Part of a small language model's weights.
Size: 25 layers, width 160, 5 heads of 32, MLP 640 squared ReLU, 8.15M parameters.
Architecture: RMSNorm before each block, rotary positions, biases, tied embeddings, shifted keys, gated attention, capped logits.
Training: a variant of Muon for these matrices, 383M tokens.
Each number is 500 + 50 x the weight over its row's rms, rounded and kept within 0 to 999. Layers, rows and columns count from 0. Numbers have three digits each. The size before them is the row's rms in percent of the matrix's.

# v: layer 2 attention value, 160x160, rms 0.12, rows 36-127, columns 0-31
# o: layer 2 attention output (transposed), 160x160, rms 0.0875, rows 36-127, columns 0-31
# q: layer 2 attention query, 160x160, rms 0.0971, rows 64-151, columns 0-31
# k: layer 2 attention key, 160x160, rms 0.0977, rows 64-151, columns 0-31
v36 096:559498491496544588526514438465488472471538458509492499491423452537424539494521480481399515618469
o36 101:471502459518453555535520490511479552412544465463505531512454507500473498533642448386532465570458
v37 111:399458513501521527488545386499464534553561569420516437545540480560561514439444514504381484427511
o37 107:520527513501490441504465496510583435359432534543578601470460542589499609453510541550470439507423
v38 094:555541516472453575507473539561550424567552445475556610464632490486521504457501462415467454430464
o38 094:455438441469436487453510476504475439435532501474515466467543387489520495459516532446509498465501
v39 102:537464471482476577357506519553462554546546483465476496499492489502397624417572469484511552503473
o39 107:459472549480529466496432481427528405513443570559544483594457560492564445526461578475642470525528
v40 096:438613538501596424473503432490417443518584400502446529388533463507507383509542558457447537470438
o40 097:426351473524439519540552456402530515479569567582542491457580524527442461444584480427386442524417
v41 100:472530508519546525516502501608547563484559502507527436438523445458480499488543543454509486509543
o41 104:494532531456513502433402572448456503487527583530492487452474399491546572529448406556557510420509
v42 102:464556523463595500516574622469526427517474524549494512526454480485536403606591599496467519536492
o42 103:502426442561553330450480538473520515482474498458503428592604461496451515483501427580446517506552
v43 098:605541601475528531539540452502502509478530476515460577528508477484573538577483421460534488593566
o43 102:448481513470520503527557473531512511390566504473655512559466492465485488458497503512504461508449
v44 092:492570530534564433487489523524529452503483582522485466518498499475639602471581430532434416483543
o44 095:527489518506533557550509506494512572486555472554566502500474470474499547495484533529503479551542
v45 100:467469461387521430515533513451518515492495554524536511426537493503493557505461562527587442551486
o45 097:508547398517382515451495483572465438497464457464532464378506461480422574373495562526519530531473
v46 099:588495490512529469396451485516422427514587495486415463518462590526544506423406496551510503509511
o46 097:449482484426514457415495495526527390503471494427439531489480481488476424476496454485587476483452
v47 099:538455570513578511532476448485540545541495477531491497445509561502523558502521577532545537484566
o47 096:511538492523499522514429523447519470490479600513533468532584491503464537532481398546475552538627
v48 099:455530515550417478506570519449519443575529472489588502537466600590468479511419447512474499487488
o48 097:541553525440483407548538473524537483572502494446503426487451475448565343538548435401502527512562
v49 102:537564484557547469524556574360547568528551468438550487489485463538605472477568529484455487580445
o49 103:453570487439442469575462492489503570522526462504450455525460484548445527466484505493494532449524
v50 095:460436472464586572466560569520510460496523500492557494472402451491428554578509510483523447421508
o50 099:511510551460448489490496495550456489495572500592512466407567540507492528549463537439451458525468
v51 097:453422550528511560543553527512552410475529447499471589477553501385459575494488492486481518512528
o51 098:532465467489461569614480486521415468464520469506488491586540494534536461571483545428426559412525
v52 095:534431540407537453474455533530414391484533498368502493613485530500463505453536479543481564410353
o52 098:451464468546466496452511534519469502487427500431448479509465462494502555483467585492611497565444
v53 098:450562552447473508447427565531466514559500581421542436504509515521497562482485521554442446496412
o53 099:468491493435395551488448506481474501454494579514473460448495537557554443418574547611577462474445
v54 097:520580459482507482599486526580602504549467489464429533522601525457500613511594449472520451437501
o54 099:511595475526523514521589453474482513533521425454532543383514494526538542543448484488529536555529
v55 097:513555506508445531429536564512430500445498464574537543452369443432506457516524417463548457472507
o55 105:465524546539552436521401501431539662469560450591542491491539585462462538495447511402509484468495
v56 093:557501523410516481528423461536415548441558473471461472529576554388486454458450591562444530456561
o56 099:427525522560507520491525495563423524478487429524409510531485452528428475530427458466508427445501
v57 098:488474506543513459489518518476532490598488525464555497510531442479502427484484592539480513498561
o57 095:521530423538527535461578530502423541552441523555443419549492491481491473457566493496511466508499
v58 089:480496527533425431575525563543508479491554471494555442479518449639526486473480489469455506561457
o58 095:447458446526483564527559490493590397477420532460505553482557545446506610533584459456503513524534
v59 096:506477614491525526545501562482363440444458495627488463541506493508518500514540454512514577528505
o59 100:509481518566541447529561426518497475337530566476474469561490418536546469608520436469462528530507
v60 102:493480600448480521561556518531543522557502449462387502474446502550561562411440514507533488568532
o60 103:563465445410414471517530469554482559529440470585445537562488523501421544498519432517570512450468
v61 101:552444461526484459486522456555500503580458453613532477536499534472409513417481537541503566546516
o61 101:474482470476451434511480530509434630484519540537412524451523578473532478531411482532548531443572
v62 099:505480466463587434453490557537568622585622591504491443434476541554539499489430428591432497476432
o62 099:551533451479525451545587480526548469512497488513553492469447577369509437494476503468534559434586
v63 091:490469538398562467557537480494459526508466499499448550394542519590548397549523525476496528409381
o63 097:527465449539533564538445480503538561494531459505496551495514487520496488383417479402500475534534
q64 004:562559452542571498429453515550572489528451497469506468449387507580586553458518542459598488508372
k64 005:398520548550516530514555618562515578509538530510502500602529480623596483609498574494556499524534
q65 003:479458542512546463429496505417465517472538454585477577412450473466526526486523457621353545457517
k65 004:466514524584501509538600546482451501516507515516502470555515500509474512559523503419618545555522
q66 003:501491543472547508567439566546491513570499481532486482511624566550481476571470430511414503548501
k66 004:408503541406474498482447569558529623600454492481476530562489490571597468618417482476586549515454
q67 003:429537538513495534554469565443468577505485439532476460583417464529507509539527542516513485447505
k67 003:480639466512460487417494493451494490563478495598534526504472442669544551551544499533569460527480
q68 008:526442565404491470510418554451440429489495585594534602437589547478545540504450498521481525528485
k68 012:403558502560510541479614546544521587527532508501540497578546443615580525568546552448551561563561
q69 006:501569445613468518483494489485445423483476480494521484426533537455423543455563585523564441405463
k69 007:415519517502486504466539529574408611491551501515466503614508465620607446637498509436513499560553
q70 013:493593474531450632464553476552546459504545433531566416444438348527523511465549454477542515524493
k70 025:578431508419520499552392474441502459487481493518455494455461566360438442447477464536494455447468
q71 011:443471510371454502490427448561616534436423506550447513434559444658445484585485501473505532503505
k71 011:487569530438477449461506553488541552594508472495577539553467438517605486538522505532559496532528
q72 013:494475519601525436530505542469442491437514474432460495590574624400451552470485520513448464411493
k72 014:480418473493538569495452431503493444430551513507432478447438594350442432422501487530422495472522
q73 013:501623474581525569499621522522422543509566460514521498557498472537524545536546516453556484469494
k73 026:600431518413490494525360489470501434532442497527453513484512579358443443459441523543491431426425
q74 019:527574457481470580403522470592544516500486484471461476389536455514468496444485480560622559514506
k74 021:577442512385503502493401494436481514506483481530495522488518469453452449476515493582504479443529
q75 022:480483510371479512484434447502585494474440532600499497434528534584521436491410486547618504561489
k75 047:440581486586472493470600536546531571472504522498553495531556432677566577547499531439542560531523
q76 021:407412435545426490521519545504516556447449473412507512564501457530543512460558466472454487588511
k76 027:486501488543509540470510451493563472429543517397476467455447473432513447453591442564439530514549
q77 033:514477550525557429563500633483383502529490504481511528599525515481449569540502571428433440503522
k77 040:510418495435554506563402485464412411537454460502438455490499542340413439459505530516461481506450
q78 050:527506492450451553442504416484611503467496470476510474337448509521532450430528450525593568482457
k78 051:558583510540396515428536483483597541516480549494516548462461473595571517508467515494623559489499
q79 030:400468477588488505530552526521464551460426500456500469584528481557471542454553451431450507592477
k79 042:481484511580575506458517452483500516450585508480439448500402514431528475522541441442510545482493
q80 091:482456538593497489439533392457464442530643548434525507501413530451443467471604479511499554459540
k80 079:482411530484538494478474396476552458498593564522488484485447529537474450486588498507564564458450
q81 084:508540485574456484482532571498432534539489492445528528501530489448444540434490512521443429544597
k81 090:489487545627458460447530466460410470563600542425518531532427505425429529453576500534457472492584
q82 092:461523535469473483445501569510546495463574497506549574438467482516473528494538481482516513546512
k82 097:436571539485508503509487570538517443527475493512600492476547468495435518564443489473516619515441
q83 129:546468471472452505435513465478522552457584484502455551467430507516565490416594479542519398523555
k83 124:509477495473449480427495509491528538446607498510489586457429483520542502449593447519503431549559
q84 135:476548510480427488388514450523539401413428502580556567531599550467538528487477543557408504445454
k84 130:489534579510449549418507477565588392457428496565598568506609498490527565495471558562426531449464
q85 130:496499358469478439471501440421400547441507499521412488514482580442530428502534465475462469492488
k85 134:484529398476438445420517402450437484395473500561475529529529596451547473497520490518415483461464
q86 147:536521468541521471521609485546525501544525585545494494514531479500516435478519502528581516491443
k86 149:513570416531536508506628488562531532530528580549484463495516450491481439472509453533561534496468
q87 154:543385612508469423499450492477477460497503501486519558532530549538567499534518586486494458468475
k87 153:557412583526475407502505501505493450515508535500507545540534528538575462511528572503523470463443
q88 150:570514477426491527573496534529506560467501541567585445531481415505620448481440436498476493434434
k88 150:568509467455518490575483523513507542494501541561588469528474417486626452475421437468502490456413
q89 150:522523519445444593471534528526517549445495484488483428500507509529455497488568517558450509472572
k89 151:547529507423441598491526542541506559440495505496512422511485482534492480482537502552454494449546
q90 156:547491518515520490500463496555534468491440581543610474542580479485593497438436484572496386526578
k90 157:574500513509532474509462497565531433497471575536608476532567472479595493424457484603501356514558
q91 163:448466519557449546450521488450525599475402465523484490533555559524443515516435501315485586552553
k91 164:460452517558460542457513487462517585480400487528506479549579547507467516515427496331473564557570
q92 165:478541502493454484424491530476417513554517420456549582478523541521634518516444481500419464460490
k92 165:487544508509456483423492527467418516560517413464530583489527549514638529523439478507403448473473
q93 167:463454495454546473513496510552533429480526523484619481442494470476426458448599478427536584440564
k93 169:456459494452533466497503520548514437486528510469617492440502480484446466452584479425517579431569
q94 172:467530411524547456452482483405483476433582533485487472436536505410518486515505551514437528533527
k94 173:462537396525546456448483485403476467444581532499477459444538513407509493507499546504445523526517
q95 164:564407580475499482524473487536543540466500465436553673391525464561550486509479518512496509524523
k95 167:557416562481501480519475487516533531447510476446560662383540464549547481509480504520485508527526
v64 094:514406490482468539490425490520598489533464501456506485538531536477411472344524483597535568416464
o64 097:490482468485537534545541521501414498382580486553436461496477458531559358517475544569525561411511
v65 101:418498479475523441522483513530488509431455578517475558455529525490457558551518499519561558399458
o65 106:433522482532527482357471506480574468456504434510608524365426528536518588553451506508575538532551
v66 098:473519449458444534473477367465555617511488505462500486522571486496524492473496477522485472397469
o66 107:515502508418493540355448555537449485461475561479571497469449440485484442407528517590454459438408
v67 101:510491531630532549527573537434526524532414449477522482551391406546535444506554498434511536480551
o67 104:531517575517465543483497463482530548523512424470517425542467459466561535538472506485467464461489
v68 098:446516467543511471539488472502523470519450509529537592481531416480539454483495527525517447389526
o68 100:534577552491454582454435516408455555664553463536497562499530464492528518522522449484473476547496
v69 094:527567479477440459451395537495490554482403485512448481405489499433442457464472526509486515546426
o69 096:405489458483526489433472476441517459521479466454414496496450591473442510395469496512569462457508
v70 103:488490481449541490441583506383475545507490477506503513489552578615482420540462476462517508521517
o70 099:497597542523528451457522451522469490538448487512549525453488493576438548463553537570489473529441
v71 093:406571414492506479481569477469470508469481521520535434508460517421525570628599592584465502518391
o71 096:526518496618542441500457545507483567475604543536524407474469534541446338514510418516456460464421
v72 098:461509484471461435568517597447523421554497524462419463572500478530513524476450470564415582481479
o72 101:543546420547542502571620566495501508518474547461459460560510490447491421474575482501545497506479
v73 087:484557564583487497465530482557495439408432502563554616526595520440545511503511478548536517565596
o73 096:528557502494507417575487488491543569521546458472462521464482437374494456526467508547415419461473
v74 098:488470524465465546487543547536450354468476472480572544444530461561426525531591510485496467414503
o74 102:481508549519557488609529471464489445464484425534492565498578444461534379548410578325578515472489
v75 096:601504444493489507511468460549572550531489514479418472541520550534423514570472453546542484500512
o75 103:558576509517544540496455541646405464492456464460530454472424485383430525490475487533525485502496
v76 096:475475457450516434504605573617496512625410528495520484541501493441500577560460492521585444448452
o76 098:554502483486476397448423570541502527507562472442419556619503481534491580492465576488609512440484
v77 095:538471534452528478521533501622461512599520381487477581443502527523447518477405474502473510471508
o77 097:529521556469457459507522477540354532523558542591527511518505428475543475551551449443558454494546
v78 104:571615501456428486524501500483445508470508522471463628574501460471554488531631491444514598536520
o78 102:444423416563576544472490512532454395476592568480578449516522433514540484492435461558409460544502
v79 104:383513578456566485560547540491522541513501555396539437414577465526596490555627500432538456468363
o79 103:527500467582418502563536485537514511404570490591521494388483436517461583421523584494510437456394
v80 096:579411519529513528459537486408492450508461527496500406500463590490523486470511466538548516495426
o80 098:501514528401461461572506418558622505592475429473529532446531503509514395460572594490465560557459
v81 103:604533488507570428475529498561528580560542519518386519476487407529525591540589485556471418538523
o81 103:537539475481518531536501493483554453485494429479518514475528481525464618516451476481548420468498
v82 097:563381570466488541525461518483515579430393429549429550523462588392533601458536461470553440509506
o82 096:495526442468566483439466490472529640445523466544478583525525517500556439609451416477532542557499
v83 101:516509457531499577445507383530529433430392383593506590589611456431548590422483509466539508514502
o83 098:501499501463515475431597498575464474526476530510524538453469463521501488574501466575424501480497
v84 101:518459518454433496500518524472543430445470531533547479588430536505549409499540427484486478499448
o84 103:446541451542535443493445407553517516459499480460494488627452513487439534529500466501459570437575
v85 106:539518522497438396430574452448484458539522554484423452515510521487493481432399482490580365509578
o85 102:537551474402413439462542526495542400598383467477589570519484496457546444445515499555555428503490
v86 099:491459529478507519512439529503492477438598469484489562529411500555595448492470404467506553479521
o86 103:497483523451509443430479478463521407394540478512465504575439449471509547486528504433488528537486
v87 101:432553517514528484499483478529572433529402426488450503491418511515458479477511489440562478513604
o87 101:513498525563372520522540526536534517532569510537453533491545477491477527369521470571436413504415
v88 098:481434507410652513473490495506541513467460528502486520440497543388475426493450593572501575505573
o88 094:505408570548544511480446568518499502493432488602494542550520543554337482430450480502535405499525
v89 095:494486480553494559469620562510422517503493557454506542444512580499527509443473393499489551485494
o89 100:601507453461471610500462455519457420472542527545486417441505560463528391502534632561477579465484
v90 097:605494483590602539558538441502561492521540468455562449505588464505521536509562536517549470413559
o90 096:486511522503598523546548480533477385502538474453557440565540502465419475527538441512497476526458
v91 093:526534518484510524510445482423452455535449462461444559521466568514504558452556538507510516449486
o91 104:530511509540499494470536501461543478472462523538530450597562538492494459545563478546475540555509
v92 097:517495449433516541435475550518559581534503409545524425491495504504543567482545434465438451596542
o92 099:440553516464504619552546543383512567523519513544525489469601520543487589473479555559597555553509
v93 098:474610442524494416470557518532583517515500540521429573535530466487603478559490493512445460507511
o93 100:537454485424478485509537470461543469497553501469622599502482567470558498298511373633472537491579
v94 093:518466591510468495568428436472549577432481519473462572466489526458496504536453557578494493497470
o94 099:523582565439515489460509516520497632520463469522540559436551483606544571468349489595454477460483
v95 102:365530518532529533605532569455584518543440440478561553522568477576515487492477541489485516373552
o95 106:527514414426545444495470508565515474513487531550474453415580513535431589471490427485477580523544
q96 007:499457467545560525494558579450487474479532491544424480478649481386434431533480485536354486537488
k96 021:501447476461631515560427467514533509436538473548498411536601485380510441419530475540427522547495
q97 007:583671532462456534432458539522511425527461512448522505478556496527424497448517535476558426501447
k97 008:542550546578392444456557498472447473548460456512495551465422474676502531602461518388515486475520
q98 003:529518533548471492520611498464409418457566409484423490428417488455512501452581573513417450410450
k98 004:469461464441468457460551405464459416582513542480528628471433484545534551625567533494540556482540
q99 003:415434458453406404510461523536475505467440451494378547494501574523529354570547502506504493525485
k99 005:526466468461598547551477459518498527469540531496499437554594512325476429472484460544455511512482
q100 004:515483452463462434484453449529553552590424497480430509581493481593546416593427625499622481472495
k100 008:496469468477585524574446516511518498460495512496507374560581540396475437413557378564402517550513
q101 004:433519574463609512548470607439469511452459545402606439558533510540478550525459409550383529543467
k101 003:442475511591441574487570546475415458513509513448499566426415523535477492555569459557480461509569
q102 004:519474430548474493437527556589512561535477425576485454533556535498433381521512457438512511544438
k102 004:536498490496550528526399456525513449474545484547507471591479576457470470430531380603505483489411
q103 004:580544460475439459513412510541518504587416446519464538472515560538493466516426582488543432517490
k103 006:485470449492479572513527594493535534515469522468460411492553528481474414442538374578497544519517
q104 007:511507488443407403467439547565490581577377475512416494500541506575467467518445577463601419527504
k104 012:511488516567484560506497590466554473519449529435486428562459605462431489363552454524496476508504
q105 007:491592464500507634536518529511532491425510513471503508453466432486514534493554396526410601510585
k105 014:508554533533438443437545522481433522580450466496505606514480498562491554594433591433589459466475
q106 013:501535509475559624523557522476508497463557511449575522439461471548502516482579448568437597512526
k106 019:513526488467474451448538445577520538466511516523546572429514388504566517600438554494514458463474
q107 009:554468535499536371540425456461461497563458498567489549573534504408526544587306484484528477531479
k107 013:499468427534520509570544577551553520481484550460457407497616465485490400437503470520420551596487
q108 020:452463504464435607475513528506594508378542513489509527410458433607508536496574447600538523484550
k108 034:475533449414437487425545500579544551476507570512491545416498392557521467601479568524504522509564
q109 025:477462482478469372520444465486447554578431482557483561597543513465561533540347442465534425572451
k109 027:492476518567464596505524555453512491539470527446447406537492553555450500413593440582482532514583
q110 033:477486487535536378513477436512380558527449486535523569668561500491551570608404409457501414561447
k110 032:505477558579541558525521463446428461507521430414461399597514537451492527461552413539415557478508
q111 024:510546484493505427491440556491424485602450515546521503559556548437581512580432504463501452562443
k111 045:489486507542601548598459516455451470532466439458505412576523580515483525441539430475485504550456
q112 047:492503420589529504541520584542487499525439471509536494589433410442442462481596545371409460504523
k112 049:496476439555505550500501564453474465536407464511520569514394405442450518452633509395459433480485
q113 040:512554503456527422549468483486495514563550597520469454494664623590509473530424526561564513561497
k113 046:448555490553524416544556558525470562542496512543520520560454471518480514546546556410446480542532
q114 068:600490460444515477516491466533547459488467406575554460411560482483490395544468457520531428493444
k114 084:568467506528503561489522429471556518450564554418444482443492540445436520508498527538435574423557
q115 082:435547434468529425509499501544418455567468464561587504586535449500562452517489460467518435590455
k115 077:605520422436533458544474449538495442555457418572564476454595477467491390532460462496529408549435
q116 112:494519544503421455525512500504491516517555487519492545597521464560533443478539471537530541531504
k116 107:439619511570489466530488504487519518530513459569407384446503449524463451431582517549491527576509
q117 107:546383514425465530468520502530467487501491541442604653584496529520552534567423475480542499428486
k117 106:502482527482401476516542502521486516507541487490543603628478492559552461496484454522530512497498
q118 145:545442543469424546494485518489436464415446495511541458498492479423450552496467564510406568451532
k118 145:574457501450468536487493537563477473475480451525516474553477524416399568479448525468446509456523
q119 140:458528556522474503491492464391462512457480563475522503394517438554599453513546530546488561516504
k119 133:517480561492419540481483492409436486414441550480554468409510438486539507506511567548416609474525
q120 157:514569521435529512415498547501619505398509510564468591424477559480516428516497497459543426423464
k120 158:547580513420549581420500564460581492418556463539487561455508553489469433563516538436577466441490
q121 158:429457502531444381518488486559541534499406600532464527465445507503588507415479435561450445484475
k121 159:453511508487459406473495528557581526464423579563447585423444552485582466444485446526492405446464
q122 170:488522462508481532573434443381450430358529543510623438550447583500475526537461439512506454546524
k122 172:498541473497511539611463441378441399389517513541581474551435586535494520519456430516489464552513
q123 166:470446453519423477381460500524541602439542564418570413476539464412475490512519521481551504480546
k123 168:472466432524409504403431483474519575396548577421608395497516502423465500531503496482549483495557
q124 175:512449489502524545505521513465412537538593414440498429448513487439484530491546562501531544505534
k124 183:519454492502535519514540504478429533530616418442497420437511497443501552499540532512514544496537
q125 176:460487471475470561445426544473431514524409499466522530549537466487433432497502590447521492531482
k125 182:454464471474478562443436534466408518533440476450526512538541464473437439501511590455524497533502
q126 170:504595470534399496518504513496498512509501541505576518499492543481550434504509441483527458536485
k126 179:508606470531401486525506507478489502519491548517551523505503527468552424501509436482532446544480
q127 178:485452526507484521445532525581540534422589476459611454484428534558484570499518491516465565457549
k127 184:486478520509462523447531536573539536424579484459621459481425545545491558498527488516483546462542
v96 096:477495535479492502595422445458478451521471436435538491470521485535586411493506474514495595441560
o96 098:490504558613528582541464532571447578456529506491438527521546505498430569561470486526416437567516
v97 089:471465515552552546516460468518471595491565455532488543489449563460491504517525475497556511488483
o97 094:475515551484622622486468516556455520539492532507500467415546596578450523559490508506452559475474
v98 097:566440401529571512433488493559549563445475453555542337515548405490479490457526589520425494494525
o98 096:468513536450535547572482497493485525514485467508519514453495544544491510497546576560487436438513
v99 102:407425532498501522497492513424500510464423627487504526477556490455573563501559523484495524423381
o99 102:510409416505557537537447478562487597484420473445503484431462572483512571515465546485563543506493
v100 096:517527450587385490541539541520475475476501532486498518581500458516568486557510429485497549529486
o100 095:453487444534518536417459565523576470501535567453499528501507512494575504460517529642482525481504
v101 098:541470532505494561562545447499504549460477498499533481484591552427512597539511493530565467493493
o101 094:501533510495445475453493486463542441459510567528576525365554495568506555540470507596445516587486
v102 109:498480522474528473505538467442518581572561486439435526447542492671488330507421517539492477519507
o102 104:577523425450475456494545474536469436527459452508532478492462509465419552347532551481508401457476
v103 092:576418504454493504470505490540460459466461491493481462552537499454486519500485539544520494521405
o103 097:527496446522560455498489533414470556500528417535350526524503474487473418542491556458514478498589
v104 092:558457545405631499452545591549450456455464419498442452416505520540505611449532461521526406493507
o104 092:484492540484436439484500521481483485488500338506388570426438477494508502599494550482519461562444
v105 094:545464467444576505499482442498530494549572579538542493545470538446546516513413544583437489548598
o105 102:512487401541482486469527513513457482454423429516486543447580435523526565488561560483465512530483
v106 099:546516529539433572573519468448422373459528447567524501510461465606522411439528502502488518543466
o106 095:494403473524526406526516434442491334483561485492513520526555502418536413568568473391432551517516
v107 097:353542426527490421509525577523505450551468449580628496524492402548520525521560569488495468441494
o107 095:569546424502473481512583517577424490574552527503386432348510515542448546515589483514410462434465
v108 097:455491376539519583477551551468539553570459466451490521519559478505489488524555431456455467439511
o108 099:576572497528482496536444473481361426553595430492560510538460549581574546543537511568509650565547
v109 104:504340578558465617515528418424542416555418443435601539624514524458478515454486530505553560465573
o109 099:592498570448475457542516536560438517501486465512497462564537416498494435594561583443443548486486
v110 098:428532492475593469522610539483582487487415468548488517475484476533525491475485541539499503505547
o110 100:496467450584498558526435576487486502554511522475507463548505448529416526441504446555508481525471
v111 092:448437474441485534526494508521497541476517507574564528509451489510380440455403500486493553439408
o111 095:459565524373443480507507456555436557490529488544473497459443496486530507508471475481541518507475
v112 099:408422450512396482491525473440524584454570413539530376459480546546554486443393427536552525610570
o112 095:522557536459521503501502524506573527528498507475467551523392564504501504564542414465455506482487
v113 099:513542503569502537454504459412481522499531465506533538492552508520453506449523557415550510448476
o113 099:474528539617586503603558457506537463505492518523579507497518508475498400573458534553496479452405
v114 095:543473397518513499433494467422507491498440417502503431456464397452460528484522462546542456506451
o114 096:473473642506423539558468563407537572604522441604472544482489517507578534446532613424561475551544
v115 109:531441508420535496435492494383429440489510566496462462522382536478459420550446474512476561487460
o115 107:458448497457455453527447478557490533448480490538487429582469551545491371433549511500468442576557
v116 097:459506530551550533422512485367450522509480504492523411422457525497545414437558475520497545507419
o116 095:497437471479497519593526534569578490508531492532454506469486633514457339524510608511470514422475
v117 115:433478441411502453407552433510385499549528499415522391548565516482505532418495492529518502420463
o117 107:565506541489464408462524504489543378495463610543483483416493464546494414451534642478574478519430
v118 101:512526535616582556531537562548489502504479426456477485474474488527392448466424508548495576475556
o118 101:501399494522568417508537529477431434557463575510431439599498499496535485530509449477510588502539
v119 102:532549474485516497525497521521419424431520503468556522492610400477531487570597524476491555421461
o119 099:409504520645643518453492495466479480425554597583494438498500453495499601567483535431407482548518
v120 098:454510483527551534438635408508554465505480509612553511450550494515573470530505574397537451433534
o120 102:522528541422520537430417514522498507596505513512511587474543437486486439467498437521491421488525
v121 108:476493385456533490497445444585506423455535492499500511542566494550441497429422511522464564475489
o121 106:517457486542469545556514565561383359436566528515493561481419518446491520489520469471508518436544
v122 103:513531511533514497496460507529534489460392468654580535565551476395507440484504527567522483584522
o122 098:568485475467526476580479489571433567522549510480427511526584456494512458587388475541384512443502
v123 098:582484446472503588458422441472449542529513457498462466503486521501498574442531573518513488580530
o123 098:495516454548526515423521493425411496529477564513438475491460452523442428649417475498529492504486
v124 111:586458525607527429482465469540531490570521518562491486502469511479488470370420463542533417501576
o124 102:498513422413501515474465552524443644572478493506488495522540505419586472517564514554527466488561
v125 098:443483506502482554512474379469543487454460592451462482449596416580436454516412508464561478428549
o125 095:549575542527395556463405480519489407583485487480470595435489527473493488455491488547425464547464
v126 101:458510507541561516570440452523572578497541546488548476427554584527581480441512429513419518506397
o126 097:566423499503437572501469509469440535423592510517464503513467385451492452525554484596505630456493
v127 106:464521455478579412543518493496452500431574583487554533523540511519544456609448563533412453437484
o127 106:458485526492471413469522568480485606456563475515557563470442431576483572461515538566447500500496
q128 003:564513478528509559521540612437517562542464483475569424529518441459434566507458413485428492418527
k128 004:510361507545545450494538404544514416442533477521506512534589509441488514490601515509397522528532
q129 003:552475487583477500514528438498475515522430543449474545416559434482514548452453539505546480473589
k129 004:475419459513522599466437369511578508486557524523530451449502571449456465472520469529475542488454
q130 005:506567535538571535471469453548429445527554525550596446468442441483438428512431439399435462510414
k130 008:541457472455519566501498429478524475528535523450503493542599423527458501458575582542434511483562
q131 005:458435498493577484482515584497591516525477559544500537569453509482525496435591580510568559482551
k131 009:556442428506527568507422416458512408490521497465466488502540528404485521460509507539488477494496
q132 005:516439399488526551525519562401529608508510617509446466536552482577492432459535484540544539580522
k132 006:504513552518476402510556552495534574442454520570493539514385527586512555497408431439568498480446
q133 006:495466433539511486526495473425545385488505495459476542532503522494511532450565460530505472464535
k133 008:513539550493470470535559592578523597509456487559483495516517477558518532552458504453543482530517
q134 009:497419474600505492509566521471506572473420507489500497584556524385488586441506440512548490489489
k134 007:494535560505499538467550547586481503507459557532500484504479535530485527494459520509450456500460
q135 007:526553505479477551481589411505493431478532418540479470458330523535474442538532469430563421446516
k135 017:534423466408492527500430398514509481473543487471471478498560584385478442434542466577426455468496
q136 012:539535504388536485511454490471512435521502491493512593494546505601531466513495497481462450566527
k136 028:490572536533496480508567622502518564532434518538524520511471418671491558554490501435558509543496
q137 015:449431502648565590543569449477476520461519482500462407594531555351469512471488401506433546450437
k137 011:530475448430531579585527478498466450527450510494396470521431632395459417458447487496422504454559
q138 015:505487505515518510439479491475541462482457482454545570502547546477564475609454509493440532434526
k138 027:511553505512467439561552633477493553533418509548520527532486466628487538554486474437576482505489
q139 021:449441529585530540533544408525494526522499479467480448550497517375507483575524445473383580405475
k139 036:491466475429493558498444366481458437524551435426493475498539554397523456480542508564456515482533
q140 025:423417499495512438517421398467484514510418558529534511612588463497539632502385497461441426499522
k140 026:466558545569502477516555446496449490572493409479505493505513535531514499544472477456546535505473
q141 026:485499536614568472546525551474441467530513469478530481564479532370487575543555538451359569420489
k141 041:487434528516484465529435427544454409553494421480470410553489574433531479417494556476471462520423
q142 034:565474538425528419552444532476424481524470585602466526537558554523450527542365538497542459496526
k142 054:444543494541497458581449531546459513493455414544517527500512506546494580509461485415542491543458
q143 029:563520430493427476450590503505493483509516439522505508472470536501568386566539410525444548467519
k143 044:567543526480418450501607520486600530467490581538516584467486473600514529541489507471479499459596
q144 072:524524553567528432502558652512426452507477465433478472552376519572506538540482534456601468572498
k144 074:473587589556518522500494597518459486538507462473473454522421500593465554517477488484555511550586
q145 076:525467462474517462463544472455479514481494522532525603453466508500550458564483564525559470548456
k145 072:530524506555518404471593517475453463487520509510527530482380496532551485572456544491566450607492
q146 074:515552450490528491518531476472587540521398416539616507479481461460488448561493457526435418525444
k146 075:503502501598466452515495535465606513478453479499571619448366439464479504641541431541447471521505
q147 076:508492517424541548463489419538471501513533472565517407441641540511551444434437506498451450527481
k147 083:528546447447551498547537496490527549520397407583561421475593504472493442459464458488442418528435
q148 115:440580517495543482540521409526523587422516477460415347591456492479525559431553575423490447484475
k148 113:589588530504575439482521419541517555445491457512458342603457579507505565474535508455431463486539
q149 120:353440501510446555546464549472460493529506549447465580489557414450481471480493546467593489510452
k149 116:366513532459506522548494467478500558460518504461418451545484423472519506424517612440566458494460
q150 145:512398580543518494430496554567446502491508551464564561407530466542644524506491542405509432501564
k150 138:483468543556524516456507589556483498501490517449598508450515476544651538496494526440533507471564
q151 142:559431513460466477495495411493472516497519543500435565453479501469461491519482519495470401548479
k151 139:552382556505482467439494451537464513490523572471491587411494472508564508534479536435464376539526